Weights of a small GPT-style language model, trained from scratch on English Wikipedia: 104M tokens.
Each number is 500 + 40 x the weight over its row's rms, rounded and kept within 0 to 999. Layers, rows and columns count from 0. Numbers have three digits each. The size before them is the row's rms in percent of the matrix's.

# v: layer 2 attention value, 256x128, rms 0.367, rows 108-143, columns 0-63
# o: layer 2 attention output (transposed), 256x128, rms 0.497, rows 108-143, columns 0-63
# q: layer 2 attention query, 256x128, rms 0.366, rows 128-191, columns 0-63
# k: layer 2 attention key, 256x128, rms 0.338, rows 128-191, columns 0-63
v108 093:449479516485507503436468472468486577540497490442543501555498518505518521495495519541540505495491437507481564477505477551514476502494537498501492578490559483453536609534480572462573489461442481
o108 081:512458523484463537568496627526461521493445502526481457512507470504509561520514555550460452492499546519475465475565561500593460491552487488461552496432482548530472497386564460511495460546500480
v109 077:458474514503485520545505510556508512500555527557470520548408521537492517502539499507475533528518408475492449492511427519463487570485589554534502489415503484478562571514517567475483443534457500
o109 075:436476528568498481485471519454416465525435529492553492548472502536533501480536569489415416499469594537515507504520506539597521518515520461504525488524526479494438476513485491448537500457517501
v110 084:413474509457582508485532590492534501476487537486516558553485513600483538475538575518473494471537530496495555432495519520449417515465538460520484532524547550468486530456519534465495455453454453
o110 089:527505536535563471561506453501482536492479512536490455463453376518475511484462517478487406464456527526466516467564514572530499532572486432447497537410539453467486486521579477465516546481476481
v111 059:559531483498525520403443480462463544475497500489459455496483541480442521532480484486453494515490494545471557527535543490443475485445516478459508540420528506512458417534502457529519539462536566
o111 053:570471565477572467539536423585534532515501418474527513498444437490502472479450484509524544443496536456532466478534448441438494480492487510518528489479507546406492529387515498518472503555534502
v112 086:491444485528490475520568428533513475522469409465576470431538482435500481442489527510509475561446455538517538525470458524519504462517501504473521519516521464524494501483516529534628474526503542
o112 077:539508419507453489528467548547532501473491479458481528495511551521501528531508420478527508559469517484486480587410509456480506491577498435576532526470452491508511462493500578574503493431518482
v113 094:521516553450486450493482492509399506466432556571496569514461520525561478501521504499516547457552559475447445483460520491508576581528513510499487511509444569445440534512534473520447486512494455
o113 083:524484506510562509518486460361543487543517537445449464517539446509517517500443582471490465478526406543556516508475488554494448475495569595489482493505488501471509490486439504456487506515493472
v114 089:516486542480452508523458553460482451530579483457489478457528450470523533602473457527573527533568481523503539472462515505514506535477473518497491475559520539593482457556468540543494515557571502
o114 087:516520459479519482407514484520529520463504480507451480465569348502526478466456443584542526447519533474462493464530471556490545497541438474488536458539453525526521505511568455507496501563491571
v115 081:508449483508475526477460469492529485457530527531489598517470516427500528488491526515493587469542517522446501487476433541492416446462556543482473594442507494519543444470490515513588456496522480
o115 079:524510564533593497504504552532485504469489504462522465477477489503558470535494543367492413453477568531519533471505488535534566444513443528515524476460517520416440541439577495512494421436502502
v116 075:524508470518532462463504499517517541574527490443522474487531509573485511483568473520445517476418528556530545551556516485457526405478455471560472553407527496478501507446492556502479536486504536
o116 064:527474506536470447556496534569483490490435404496426508492479499450443492445408468528511464627480509441547478424497543490429452542547544505519548530517469507479464552513447536521499546555474488
v117 073:505519467580501465452519465468524504465567553463419476478461475408490514466520482474461456499464542511503511520510557541488433526467499518549567469438449516539533475490560446463511452545539477
o117 071:512527528543519464448521517543489493527470410416573478492448503485454515511473495557539638502549565555578529511466423538533585435518489528540500444583428552471411470559477487530508497485501551
v118 057:460551520511536504522512495580482505449495464549498467498499438608475462447524479532502403468439491463546444492556518488534484545545540509520538509417537488469502452589444443563515502562513580
o118 059:443527520524486494492515470435584468502483429474475541533451504528606443461480567544426541590514527517522529548539506536522467514553519481496452474481595475536453474496542473429469535475483481
v119 087:552437529485500495489461498526454532453543454517540457541521454493526481527506508526505584459540515536491485526479519486512533461442473502472449441537472539437445478442518508525507505505559490
o119 067:524528510493551519534494419453506485524465542484517551468505485440546454479451510544483471513542472510435537449471432481511463490511518553473536493566470530554588562469510495487560481577505504
v120 082:399479573442468470488465550519477454520511501473469513483472482600481543513522470576496497498504506525596494424482544534422551567501527504538524550479553519542485548461500520515460507520481507
o120 084:533497482566540421462452528465565552534475510483474446491456456507507520493446572540530494506519471531433513505520476527493537530492488467481530420492442477496505477475450476470495480567469487
v121 075:523552535498500471503558522580446460491503523564458440492504517490531468496504526482436557540494516439474508501454498477455496532518570508496496512481452548429446549534515535574503444491517455
o121 076:520502471495503521551412491532559498535452554478515543522450449545492503465480544518442457451480491544554515582438561479498463536452567484530495519446498467513569445538438585454472570444526544
v122 079:518480482515503453365509487537498497458538511442512495527533482489516505482415494457482536569531464536511523508519507559469510465440497493475510546502522544450474506392521449497531477541507460
o122 075:553523505534514521594427400512482553557458507493534495443419488520502490499529538523499501429468592509477501496498425472492505521552567486479510432546504514490473522502527509532525536499476519
v123 075:508525533536489487473453413541496544538501548588469499487501494363506492529522470507456594534451517520460455524575471544526529517442532549466465524438499469474494608470518472496480481565549470
o123 069:501517564474451535448442553489522482510423536444550497575502566579511495513499494433450456469505481482524514491440501432428544457471496573481567510545438545461464538486460530471484492531544515
v124 087:481516510476502504567521472422480422492531497483517537449482560522448521517492488442549459434525513486556471485329465474493495521474497500540513443522524427489563459501569507480532472484500454
o124 084:536506444459540451420540450540533532489521518552457476587419539420451568546496515475523589524530426492429489500539452462494514507505440497511507468499474463517537469472457522551517480496487453
v125 073:395447491480468538507449566502547453573444505480475533468438523545470499538500472489529477526540463561553520507478481541466508507499487481549509531510517542622465434496456531527444563531445577
o125 068:519460517577542428435524538465457552557548485479455495438580387499498518492510443470565474510512486498516528441431483501544518511530473455561513484562460440453495513510483481487462454513462443
v126 073:570513417414459434500564526461459469481441501444464467457491464492502536409564525470467486493508516492565482503397495538449494566559441484497490471575418503478473411483531494570515506501497488
o126 077:528530504561612533505431454484439527540548530484466609503483542436463486497451456520588535465560506482513517451502464539532555497526531534494477518523479481548482487516451489550501444495509521
v127 079:441483500477506490555455504503591579448532472545485557528557474523497546437490524554550472466450414495471485547437504517490502516481515558583509518446506552480532463476489520438532496482451512
o127 081:425510476575522491478551491553440436526473395532547513537494532473506501486503607473469553506505509529466514528571491464543488486520486494483555497525523453598499527432561438524553440541513494
q128 117:520454528514519536557509532506487540535546571550504449461499406516485452482459565462438593475546503469582532462476482531505509474476514574456526477463487491525556504481426491501462482503509441
k128 152:550498442508508554543541529500527597477502519530531496535495439536495489414402524555504592611514528474546533498478526482512489475521543482492504499460512451615467477471489509528465501519475447
q129 129:530468489493524469496522451512462439501540443522535598563535550487500557496530430548551426563447520550434467520549527454480516553508501401532471483559470460430486500458448473489506482491567542
k129 131:518474495552480461519445519392531523487495560525475450493510530541544482520513548507504449481544446438555473491421467483464516467453501552512518516513513479489486402519589507459501547449516471
q130 122:448475543529461549528507466402532466489512533440525531475503569518517514579541502554516436468493484468506510541579478441438514537473447496499507461535422517421514561579490464537500471509589513
k130 145:524460506471494481435477493514523500472460496540429504431553540512491539530522516498522438468426476502479499483495507486382472494498527504470510502526486456445493486516499545498567499539543605
q131 127:575509509510551498548515511492461477494529503486553425495486478502515449436505485490439524506546552523498502532457471489501495458507526516485517505530544402536565380444495437523471429472552433
k131 137:472465540537447507467517556507479524471534438545474561520477519472480521519532484544548468514387531551433516535574505529475467503555486478548516498515473489435494554558453472543486511468489486
q132 120:537492558455527480530469479505491461461430421421537470539521492524547485495544475543548433431502452502538482488502469513533521458499483519514458502499415422470485444483525459427530531456495454
k132 127:504436535527492486459530513531481572518488427428513506502528465485522484509502494495527453509492518527518508461591478511497478522565514555522529621463454444552535601512358544530546497514442527
q133 120:516546524485510496480481477500516466573551474568532567501435436550475475528452515470451488512548545481494490603521496446435534505524507452529452522493502511573514461469560524422493446515527535
k133 126:480481525472553456461501451485453420532472505448447522557580490510490503538535496543516387485476539511510485451512467523539500491486533524429481547480440509491491506485483521458501539453497580
q134 111:532471493534517500441507494531521442554462461447565462547529555457529487491528440503491489545452551518467472564508550524521469510497494414455488433513488547496533509452470466460530479540513463
k134 124:447554528479474503479477523505454521484493531467488500471425595511549473544562535461514486465500551525444532529467474483525513465490478564495460537506497468354518522541532460465618506504521420
q135 086:542429552481530504461499501446490498519518454512564473460523497453526490460479468526499503571519468532500547458440510553425465553528521491552453489477538587524489568474544556524522477558506517
k135 138:494498513463495510545553475556465508508538480477513453498469575443436510524496470517549422523493473554456502575525492453517457505499512479530482493594444501433474578487458472495474502537564508
q136 113:469514474517420541546503494506496435499541471421533479519464529500455556549559460437529530546521442502535476538457476462470454545470478503493541462519509499510517418551482464506438495486470477
k136 128:493577442476483548495516513492469595528451532532491504543470508467579490521553491535442599559475510458492531442460544488443488453501511495604520480540572559556489471520535523495550594457488476
q137 104:458532537428480487470483461441605431522532559534538470483448505497530462491556457482497507463466479612463450471511437460444461486583468469513499550562447455485475496570428408526495449474545491
k137 117:489482522495515464476553470481484457495395524510427567534558549492510502562552454470481375463470587511501503593517467501452498497474486561481535522507507489457509516475456524520530458514506534
q138 116:517494426453583477474464515461505510486528521426459495549486526433501498475456456495528493477506453513446567574464539462469507515474545525428584492539522536483573469501485552466553508525478587
k138 131:510407576458529499527448538496555495508482494467415493504484532483475479516518503531545454503456490501425453522477488490483562458582538545455490430502515489448502526537494579442484593514459511
q139 126:537479447465530491522488520546448471536491445497507453499563471573533508426515484544485499546587445501554469462502462570482551537517461488497471515543481482499458553473441429491501462518525563
k139 119:473542403485525531490516492484554481513545448526494561523485543548522507481514465494494516520547528480498482502565523497564460432416536541508501506523456600548468498508430492522453538510451511
q140 125:457447524456456513510532466527473489483560469440497502539496448419492469505456480465537477437429485457573523408545500523500427534489508471536491485458501534538523527585510499520463526493442550
k140 127:569471482429510444518464479575542501496516493562477449502557459513478494540506500603491473456484485505448467509515452497457476509498552512534514509573512531395500521496549489564441458487524526
q141 138:460551472392493530476463529575516521444493514509530466502607537469521532530510445557543510485575473545506495519436476462521516559563512468514503537533575519457458501550466515469501538549514533
k141 124:527437451492532515490484463457515489490484600467523497546513560537554498528544476492535451536438551500471471462430511482473576486472505506443463439544523561455508450457437566471496541533586542
q142 109:540462558572492404513461523470502478493466462523483526496488508536522533525417570517508478518426495539452463518540486475527461475517542460534475508412521472470449511492526515511486489518513594
k142 126:531563519504499507476449495527450455498436523507490467510498545556526531507584514504521436431555524589471467493552538490527490447544519510483453503535524447467529542448449505478460493481464595
q143 129:504569471515564485512498526479478535558518463474505422495427563559566520512507439553535456493441476490470483413549528415538523512471456512487473488639439469525534484532489511494414488488453485
k143 126:495512508506542447444488568444466554441510531458472500552521552520549516472442435391544507517472504460451529552531454506499504502498530510471500501480513517454531487455532515519477444573375546
q144 116:512522535449482529501446524565535406491518478555464474506537492510460445499480486429514543429563531490470507525516509508524496545521498526572462456498484474522540499474482517479459454470534578
k144 110:478511466564488486535414535526485528475537603495535510519513438505465477563489512499490507495506533411504446491541469506507567471527492566539455562543540498534591484460536468481504537486484405
q145 126:545433495467511496505476516481550486428509500490533521520496470556538515468449485463531550497587448516511532469417407469568478503488528498489507539532428474508487414498486558492453461494478581
k145 124:525505470483480535535524456538507543508488556460477558584555484564498526457417550475515580516455499477554502553450431516563476466449530540538507476453509502646498484509474464510479504481417481
q146 123:517492469505489510452524561486519533528452515509423510489481499420538500498560472449473477520526559519502519500484587473463477515511440397558520483494559556511468503519546533477511512393511528
k146 124:510445585552577448489491469530464433446520562470484452465499489469418520563512468495525508473520479518449527528475443555460479543505557466480520461504513505423502489486450564515560456530507487
q147 112:568498506442478535461549507566455482425472504486519547551437552490526528467564512493487484527549558527600591502541501531542541510525430482500492494555488490496468533569471533487509491508479538
k147 124:470451481474501487524390447463522510518450468453531527526461520509557497513457526492491497458451514499399436447490471514489463472503537515493450488497456590406427542556527505500496480528550568
q148 116:510497530537520480487490517471505555387504531559513483528475506512482556466495515572579483474483554557508512578506499551538453498528481508469519539555456413452482518447513445508413455442538496
k148 114:449485498505448521511448455516508426490475474481514495588478562557523419609543522467553489492511536493483513549490474504427491512520485541526510511498485520456554457583490445507547463564480523
q149 116:480447461433527543502520505458501507544544479492498453501520512531593477512524552534522544540430469435529550462477533504543515573523453513470465546576487557477537461415497518421464433560515505
k149 124:500537478496500531480519490500487502428446451513572498508516475509519536447460478527477529570528510450508567490500470534479525498434608530530462499479491425523483465569573425458536580540441500
q150 120:454471609546493503509477516440538521525392518461520489547496515554481509418493502534504513493423474516532523477503489486464514495569462505517474472508488552520533465639564510490476447521502521
k150 139:508509540506492397532485572495541498505433509489569526466515520537578520462536531497538474459455486508467510476500547514488497433524446489563504538546517460421490544505524522550492449520515471
q151 112:469468501574535502453491520468496443502447473432514534544501531399480451533475519494499429575541555463467488513476502542427519516517558515582511493471480494446521448465536440505531519507492495
k151 125:539516548465447554470496491545507478462413501501479441500519487497463516453536517521491442525603514561516532461571470563505484489548573491500542519510465562378486546473505551417476543475486582
q152 130:505540596478539547508553509433531525577514474515565509498484488422525483527466507518449499443551493433441466502485456447546578562494521444546450451481545468443514475510459509513496525507506477
k152 127:504492501523423517496511479464488456528494510499510534517562462550486450497528514505435464576491514509477428505472485550502555496460559539450563521519520450596463550412551482448514473477536493
q153 127:556535494544492477540494516415514473526544520501535545463462550488547475471451514556488477547502521443540496549400438436488457519526496451453529469463478481477527526549527527479528501448539497
k153 111:541502453491556501450496545451516501532456546496444509506539544502506454466515523497480482509507451544596494552568502523490463496475576577528505540444509496520482448456463510555479591445484509
q154 118:497488451446487564447578527488560491515448487557500510548439483505464589548484522586503481454537513532478518463443498500446472503500496501529536506463457414511502439498468472490558488477509507
k154 112:460461563554407566468507528537455492503486510544474545564496497510555429547533544473462509423460552541461497494468493527595549448528549482491492584565508508437493419511518524499531476485493497
q155 112:417457463503532549510451518547536464529521528550530521498467493481422494558448546452496499479499529544481472523467589445599527546499499504475505411477570512510455522463471509510524501525503564
k155 116:461495516506493428489426500512533477441457533558510444490470618486510514500515509573517418448456585459443470485502502541529437530511461498436495491565535493447492486522482434456554479499456555
q156 116:430506457503473461490517571547525502479522507456432487519567478500513509464479510537526510521543477480469449557568481499549457564536517488488487490596493428545426515606551499489543417523467508
k156 118:487480540486512442472504534497521425480453486445514483475448540486536527530527505465505499479420525511461496555481502455435487422460519491539546531438537462369558509401502576515492549485563488
q157 118:481505513428511514542476519499427449512467443584522464495511490556532541428524546518459457445410550500480477496509546505501550490523438534526523558532459494528488559463539471535524543491495573
k157 118:496455433505558540459555524486474536431497465497523500497465518562501480578524453458521466562538537529553486487365490497575593500519507474471489513499511531542509480568498515488430477505477539
q158 120:544499469445519502542542498495490461515489534525541560451430466477553474487503531515515559482522555483405492527527427470500457452522458500542559521526550449576478527501487489488499536440541570
k158 136:477467498510514472533475559491439483434472469523492571506516497441445536539501525474465578459533546584517463570542524502499502503485528538441475439544509538567490514550453475540432528473515477
q159 121:538526557530525513488523484513496583507452522502496537474439502506489520543523478447459553534468535519456458507445489463441483459557519536484517499562490500479485513482496533453565433563430432
k159 127:504479537454474515481499432489508430515501432424501502408479536503472524501589505556467442470458484477468547505509487451519456497463447466542491488537446561474496527543492549508557490515542515
q160 127:523476526516477525539480492508527496481516530518503482476527458457509461488554518508472523536524635518538491464493499532485453442538486566477542468542497435491441481507515505546477488497541495
k160 138:590460464481483489523455481509532514471535546532526556571483484526529531424523495523508554537565548524552454501457494443560468531461500485517456495521448493633486488503447537531502495486506432
q161 113:432476523546509529523447515420485574460516466528479485512522436552449492486508555493481487541563570530563515462526541515532494492508516503440530484486536446554471463581555457509555522483429441
k161 112:428501466483536506480529480467548492506499512508524460522485524476507432447489465493496540496500463465460575457467529455510479587459458370529572515450527544461542575531477486562544557522504443
q162 136:444512423528487491482495483505506461542442520530505499529475528464490509506465500509551501544464543508483442493506484530529451441519508539546473509461459568499522560501521432428517525556543360
k162 135:444453490566487515458506481456473605540507469543528486499482449485522438497534485466526527506457467562521521461549499555536449460483496513471507484447537483556551494517487490469438458479490486
q163 120:506501508439519504488489495464551478571584486546510467480522449505486511440523546567540542529444511493462478485499494472520456495481542532529468565509525531494529488510517588482573424466514651
k163 117:512478558479516518570496520488481419489518469461502489506494542454522494497524540486476469448539484488506442536500457553478529428482502424505469487499475448534544470478504525497460501457532602
q164 104:546547491458568501527461457434396511485532554513432509473440477538482462389464525453465521471505518425449541499494521486576557443471482474531521461530554488527468472493484450489518475495438541
k164 127:437491487482520529568532518516502493524495534448484482517511493542484484523432461549527545527501478489518499500457493519585527444518511508450529496490500468625482567523525542540515516494464431
q165 121:488471575480526447498537519531518503498471524557510448520486476475513523492482488555487465555482490539472506423493538431441495421472544561501434542472496456528481524565576533534439437509484490
k165 122:545403574529479484504565467515454509445556508539458604489465464531455490497461491473541466499426504482533513476485499448559528533607454504444546507520494540436542530517491493510552495566528554
q166 117:520527481465464508540515460519524506469533516527460525536434511496472504562482500505517517564481547515479487458476495419564596547466530470470497457455476542559501496548459462526483500547512471
k166 138:491552465510478442535503529466456537483504537541507482521516424473498518485498495560491598460441504479559568513448512497529464497416492445514509502415550446557475551579526514517478541478429460
q167 104:523471473406501527509509491468507482467445533519551448432548470553466516470475476466487492484537461558550581575518584466532499534555485495469521483464544556513523491529515574530432575583492419
k167 121:463503473392519497459541500529548433431484484434470497455451576492483445522531453530508423500447542483490525467543529504488466509529551552438500535519464500415514517549424523518475448496479585
q168 132:539548446458514570500499436565453536463509477469481543492432503518493468514498477524483484463456588475495517518517527484504499543516551453468491539437489541462547543537533553492493497557522519
k168 133:501411538444526481484466514493524502452480509487522450476471542523506487628504488585485525512510536567501505483441515516510464478542511477451487484573462597492498515543495511539496516497525527
q169 114:513479451482447494465532573526539513512498512522472512566505522499487498455576487539452456490519534528564490493529482493532537485554508513459489507516382441520546567482464490583469498494547583
k169 115:523484453536484435546504475466508593517523516527519540546469477580480464466444504492566528512524494491581512520437490585588473535497469453493523527516542512464541507510482518479484550524456455
q170 086:434456503497504449525556533505554569498540486515481529479451377510395559421438477426472556511513456467466448443542499510471459425505480535467519532433555472607517443524454522490513507501477469
k170 080:432408507470552515490508519480555505439483448529480503537448520509462483503594516457535532497469504573479459466493541493508479502514514510496499481463523527583519458504491536482408469459545463
q171 119:490560513567543485513470503461484494483601455455536531575476496454550468575485460548458574540487532486487451510480532495482471463455478469499515500580504526519391524530572487474526508502491456
k171 120:444509505528538500536468560514438457529464445447434507452507525540487528550578457457578442473513525539395511542498507506517502531519477466534499484565503480399471578511484460552513488481535572
q172 114:495466545497511457509539536546474420448483454548459509467503480506463581487511508482479467529478518481422518436535495501457508538512476596535509420516506432470520493448452436562486522490484518
k172 114:520564445493502454512514548428461488494542506520551525517459472521508528452445456556459476501477534465495427460542499497541452510543478495544569468502488477514576454519555543448493456489499602
q173 112:486485494516490557483506491501472481473477560494551501445521510476525485452523524473456571460560434537520520475521460509462488545525467557546486543495466517491440552501512534497516535495466465
k173 118:429502470511445567610583435574527516548500508511505503499507443531524540454491482511489569504561515486534455507352542513502456505484517518572502519468529525612549468498481496540525456481449507
q174 129:540501492511535498511512490518535522554467492457528539466508491542494510481473480547478529547563508461511509476467554617409470473507564596517548528519468573461552464481500504484502549455540456
k174 118:422448473550525522538475584518516482565514469536465492530534459414543516388564455543534444470490486540522440450589551541531446544485495493493450484494462513543510479588482475523507489459499532
q175 116:560529477385520443486460508496563513490479526559460539494517531535449561412555549532519487472511517497489526509562527449509515486501501464500503494521534607459511482556534521515525492481498496
k175 118:536513522464537531532484512532548480435455424487535539468496483460532489506439463560490432491474510495540487531548502564496560496501518464406539450531552457479495496497473551484565466515556551
q176 129:567494486515550460496552441522545495458487469480459568453462445468465520472584438582509534509569542517510517446487507507515625541467483445509526487508512510515519416544498497509570497487544510
k176 122:527466536517521518483474571553448548485488500487529530540451494468547545545460583482545512499502497557537464561469577460559531489465517478504522461465461445527479464516513516587528461517550489
q177 136:461582489473493503495537472550418476578485471435458455455490519491511438505558479526548457615547455528534540475489518444484436495530406472508466490504555427482541425505524446471530557528526486
k177 131:483469449468582493473502507443470575511492453506503523529475471553516489465495481535459473557494516443570550421541566482596491453529525496545489454522561491621448537437491505487483501528479392
q178 118:543438470490496546492503500445520561468570487548416443502460504435499495562471485443486530522595562521495495525514536505536593481524482527525526502436523520443457466500417471539444509556555495
k178 109:476508441541540505483493432514521454486468567533494552530485483509416505590555483529517522494509535553429511529559497490517517492548503431419468496528502456416468549561420577477515507568476449
q179 122:501535479495504495519525524503513509575483567390490437402452439505411506540460526522516546494538520442475526489501495525467532551520508525455485462462479483428509496545540490504467479507560552
k179 118:571459568422448420477492528562549450468536518469468490533558524571502539538502532521533450499550539540499474491500546480443480461470453468463513472502487491489546480524489451442539517456501537
q180 129:474549480557486516565527449453531557487518544515537488499510494455462485479458495581492579531566540473555498508504568482471480540507471537505529493454481536493500489558516489538498468467534481
k180 113:498407473411510527448510531487496488491561495462505486523472519497461524518580506487541424501437473498545559462487508488499449629466562505476501544510548434507468518499528475543556525516498502
q181 126:519484570510522526520487449485487528491521536473475498457525525516469487504488523497490475566442494501461538522460509506513519523518472465548475504521483548583597502512565479485501475491525460
k181 118:479476506484527565487463519511495480515495526517519451490515496464545471412517502522541491511537457504531520496601540534469519474457522578510503529490470560421529480535530522484470467496461459
q182 113:557532484486507466538511507486493526481461503496489483474397497569487442462496455501462535495532477555462469516470531521563456504459475502546453488546475547424539536483504532483464530456552508
k182 114:512485465548526441502464431461521484502486500466530499501459507527497476528499497437470437494502520503475480503609555567482533505528442495513494444471454397520576478517524460485471454546486477
q183 098:610457517487521502500507506449528478461492499554500562497484485517443488491481492495471514477551494525498558532480438508467543544461559429412488564541439538495397510481497507442479464534487528
k183 087:507514581544497558459555501579583480502445531465422540488507464463530517556463497534544438568433487507502491558446437436503491518525520528495491471482516521502486530526519493512439528485517462
q184 124:548472472515494448480502507457435551528453516518520515527502447559493449535583535425513511481452523537525516497466488473459565539503532485510425515518505564454517487510511508444510526485507491
k184 120:495543615602606457476502470548511477476498537495552484459518494402530511559435474574491432525451510496471518447511551501498505523491469469569476455453508524539537527531504488579468512527539412
q185 125:508451392444515517511508539461532516558517484485530470504459486452464518531524548558454450477489475449589474533441517461525535511535586516529462521547508447484465474519480551465538483498497483
k185 124:475558597465486468521487448546515485522489484461486552497517456494505506457508572498543455436434491504476543530478512556533576517424534454468519508542466507465516486524487550484557490470488596
q186 124:489455568484554475469563541505464503540524519532489531436552489450539477416480475476463477482461571502577501521477495490445500526533460515505445548479511602435456530497497494542436487503493550
k186 124:539541420524519549436536526529504463507489497505497546460464421554464515490462514600536392494399505457451469485453517545487483455573532467471473520521488480480480438443509438495482458447471538
q187 120:450539431532447514439545474523463541529600534494545556490439526483499466525511513473441533475484496518478510444453543449503387531398469525454482494536530535561559457524491472450541533470483500
k187 110:511466563525539502520467546489438504545569481511497464501394526531509450537533467565407565452475519482541512567482524398498469511484498516567442556509508444479503523484561580546527478449542478
q188 131:480474540465559477512572523499517481511409522568486488505482503564499542488520556418520476565557549428489506498518469520459508507465450466429468457491433519493533563428504457512497557473457485
k188 123:485576454479501516495485492563463541488583459484471491420445501509493479508479553509476501532501485498528496516470518517565501508478496473535559521507452509497539471543466434491556457499521517
q189 118:512483475520530497481438473496476530487451498561434482459467427444451552478444449500490544492512545556534527573538521459561549438478553549549532485502515557460468471444542472475463484488472484
k189 116:502528484504484525468497525532497432462489533442521550454473482575513457545516517558486526469433518475451477490529486499518598396552488459455449457503500483450502527483488546519522480460534449
q190 099:513494583532496437523490512482525481468439512501459489511513549590463487526518527473495425498536544508562472505524593567492496482508524403444460533457461591566505439441447513497501514529498476
k190 095:536544484555513449480478491576514509522485468541481507494544501408518483555526496487520461426472488501483501493584517490576451507563495453447500534430543484517436593447530515417414511509531446
q191 133:519566535516538504484458513464435516563522526441526529427439487532493470479440556538505494469508486478464586491525504380438515558458482526547500512427452449484458559434510559499462496556462446
k191 123:420482538505567489537525508560528524477498502498457452474517513564484552513498499496482440520461471539534480562559549423506522473507426506508533520495523488472513483545568429469400450486442575
v128 133:538422562504550460493509509521524521559552474403541476498473481498552464521547488516414499492536518465524532545514574460490574582523460502501502469481517466426490476491487443516539473480501489
o128 137:374498502546493473519487525475488451529556523549534582456493484502512487583475531510463535467485511434493563512455513519470549450516568568511463516512521500510470514461472517390508485529514488
v129 132:565475520499461447521473499486466525487537438568546553517486523492487486518534572448476472471437529539451529520512520471513412524431416511435422442455573530612480473485563478530517470426532526
o129 134:489423485450496497461470500483464411536418488431513544496444479469518477442447534546482508502486502484482519538487529537421494500480588406549479533515518548488445480530517438526425547494516471
v130 131:445517529536494483493545555513552552542514462580533419545486546406438501426551447488513514508500467523551490566504473450537546581413552450524481561490507518467518489494504532566486555496484526
o130 143:515453536466530499472459541506513529448445500485450420525544581507543490528474495440514491534457455484486497486493465543523512501536538513448468554444524483476524425476478442539417508406464443
v131 127:450512475509559491580530448433515567456483513530549510498496540511512478498483513460500514490500592464532526547433508507559437485589467446540484451465522462478474503501457603516448489573536489
o131 136:475455487534535477544509527445518461515517529619492473548570482571577507574526446526555469560556519510500517499441510512496455506457441466456472432550491476460521473550469530464442568540503439
v132 125:492477538486545536444527459467499436505559566514468467526516524519508586504576498507487505410519506470546449511434478503460416499543543481519488481502585536552484488574437528503504524526470513
o132 134:486510493512506550513517441522527570523629544545487524515556607568481468568420592426448565493472518467521465592498550509527516503481544498513472476469495534395437544535489519551441489550494494
v133 137:498601525543456531446565469530456499522513545491509452500550476523446501488478489489524456538495474478550531468491494452491573452493476500437526543467534414520525502470579540524539469459467533
o133 147:560502500530502474501508448468465484456463487511496521499431505496473492481543492430509521494534464510455493470410429576531515528520434460514560525544531521467455501491602532567494543471526506
v134 141:461598520520517487390528502461557475526565478454564531537476483497420524509548478471489515487544577463538497518490471479502518486553474558549483420524460487502565532540496534520540481510527532
o134 145:486563517462476515547480449512521515480497470431505526523503454498509520518514575539451543571582483495486438544526488501480504439555539549435466503474486518463495448575554483540466526507505444
v135 135:473570528448475476400521448546482466529554452485476432510434550472505457479432481575467521491452542470473614504470521502508539527521498443523472482514486520562473479518557506500529511516486493
o135 142:546573567505521459533521541570472482449514512474478525454516503490538464480541423553563507544613507485487500531444457535486440493528554467572453514507497497488468438526496478407500464529510523
v136 138:525506464442489446512452525466452460389484452505501501458504447484530496571543550454487565504591447483565448464554490493506498523533491529417465488525547514529526458482480525530489462444538466
o136 144:502506480493523573465537485487505518507480461572598492434442483525515539528502478451449538501448502490478502485526598523475406492560498546509559480549536505477492530556529433489599515477486504
v137 128:434500503483511477462524428474490457523493456402492506527502527474506553547566488501502504453546499577483516560518536534517501518465541509534562453473451496553475451492473471471521504521460447
o137 137:539478529502511452556394537468512521483523529532525522470466481527561495565452461523423478472471546504519476516577449510508464445420517460458485490477466561452462421437472570462541532545489520
v138 122:569541494482508518504427524482512511419492495495453522510486428504505456476550499455508510523495509457465541462511497440484452464454491482539574533471470506460518507441479498477497532506453494
o138 135:538529461550458465503491502485502450486503445416541451486543497469516458433536568391503479447483574437494542475515561476490432479390486520510489499481536492536559430513461459567528455522516588
v139 126:534384487501500493503456555568574429490505555504532531551486460609512514511494533492447501498490532517442525530541494493522463530513417556438487489534529518467485498505448572516526483484524505
o139 129:442490447549480508475488435427547436542458510485495492486567450488517487484503534496455521499497546445507524538475489427458477479534486482556555495475500530486524562442555502525482481478515620
v140 128:545514543544551519496470472554528526484504540577525534430445466487480516454497551532527497481491456526471512526438519447467468534458440552526532590432511532448529537563494453539468467519441531
o140 133:495530442476516565513467482415480479418450529494527501510503530478439422481434533456501520505464507528474500472461495455582480480510520551552484547431515528579516483469504449521499465521461488
v141 132:528460451518557483525499489490484495498466483526399509501561525505483513478476458479505502545458478517570535527553472464490468573485451500538502522549513491476471493528468515560552519413403498
o141 138:509456540511511462454441472505480430431499448493486465554516458507532442444500473456481473520447478435559575547501553493546555470531468453555541453485533473531513463491465460492491501460452400
v142 129:524503472511588463524510491494512532463430548570536533515494474502425472472463479489476482478464543585527477532580422490467495511515496596546510448494429486520407557427519567452466536513516512
o142 122:517442517534542503488484465469533491491540510520540461448481486444509466486468378528520483472482540610510459524474570525525494515469497507495522437512381550562542457412476458527439498489524526
v143 135:539537498446503498488481552546459521485514521431488527444561527530506471476460487524494529593545527524482456466482498508448508533512464450453568570442505504484492468540430526485510488470532536
o143 137:561554524550485521465515538453475555525522444458520538536497488541550472483555416563538515480446439471468508495526541521523482489550471462468551551525519472501500525523471502522521463514465507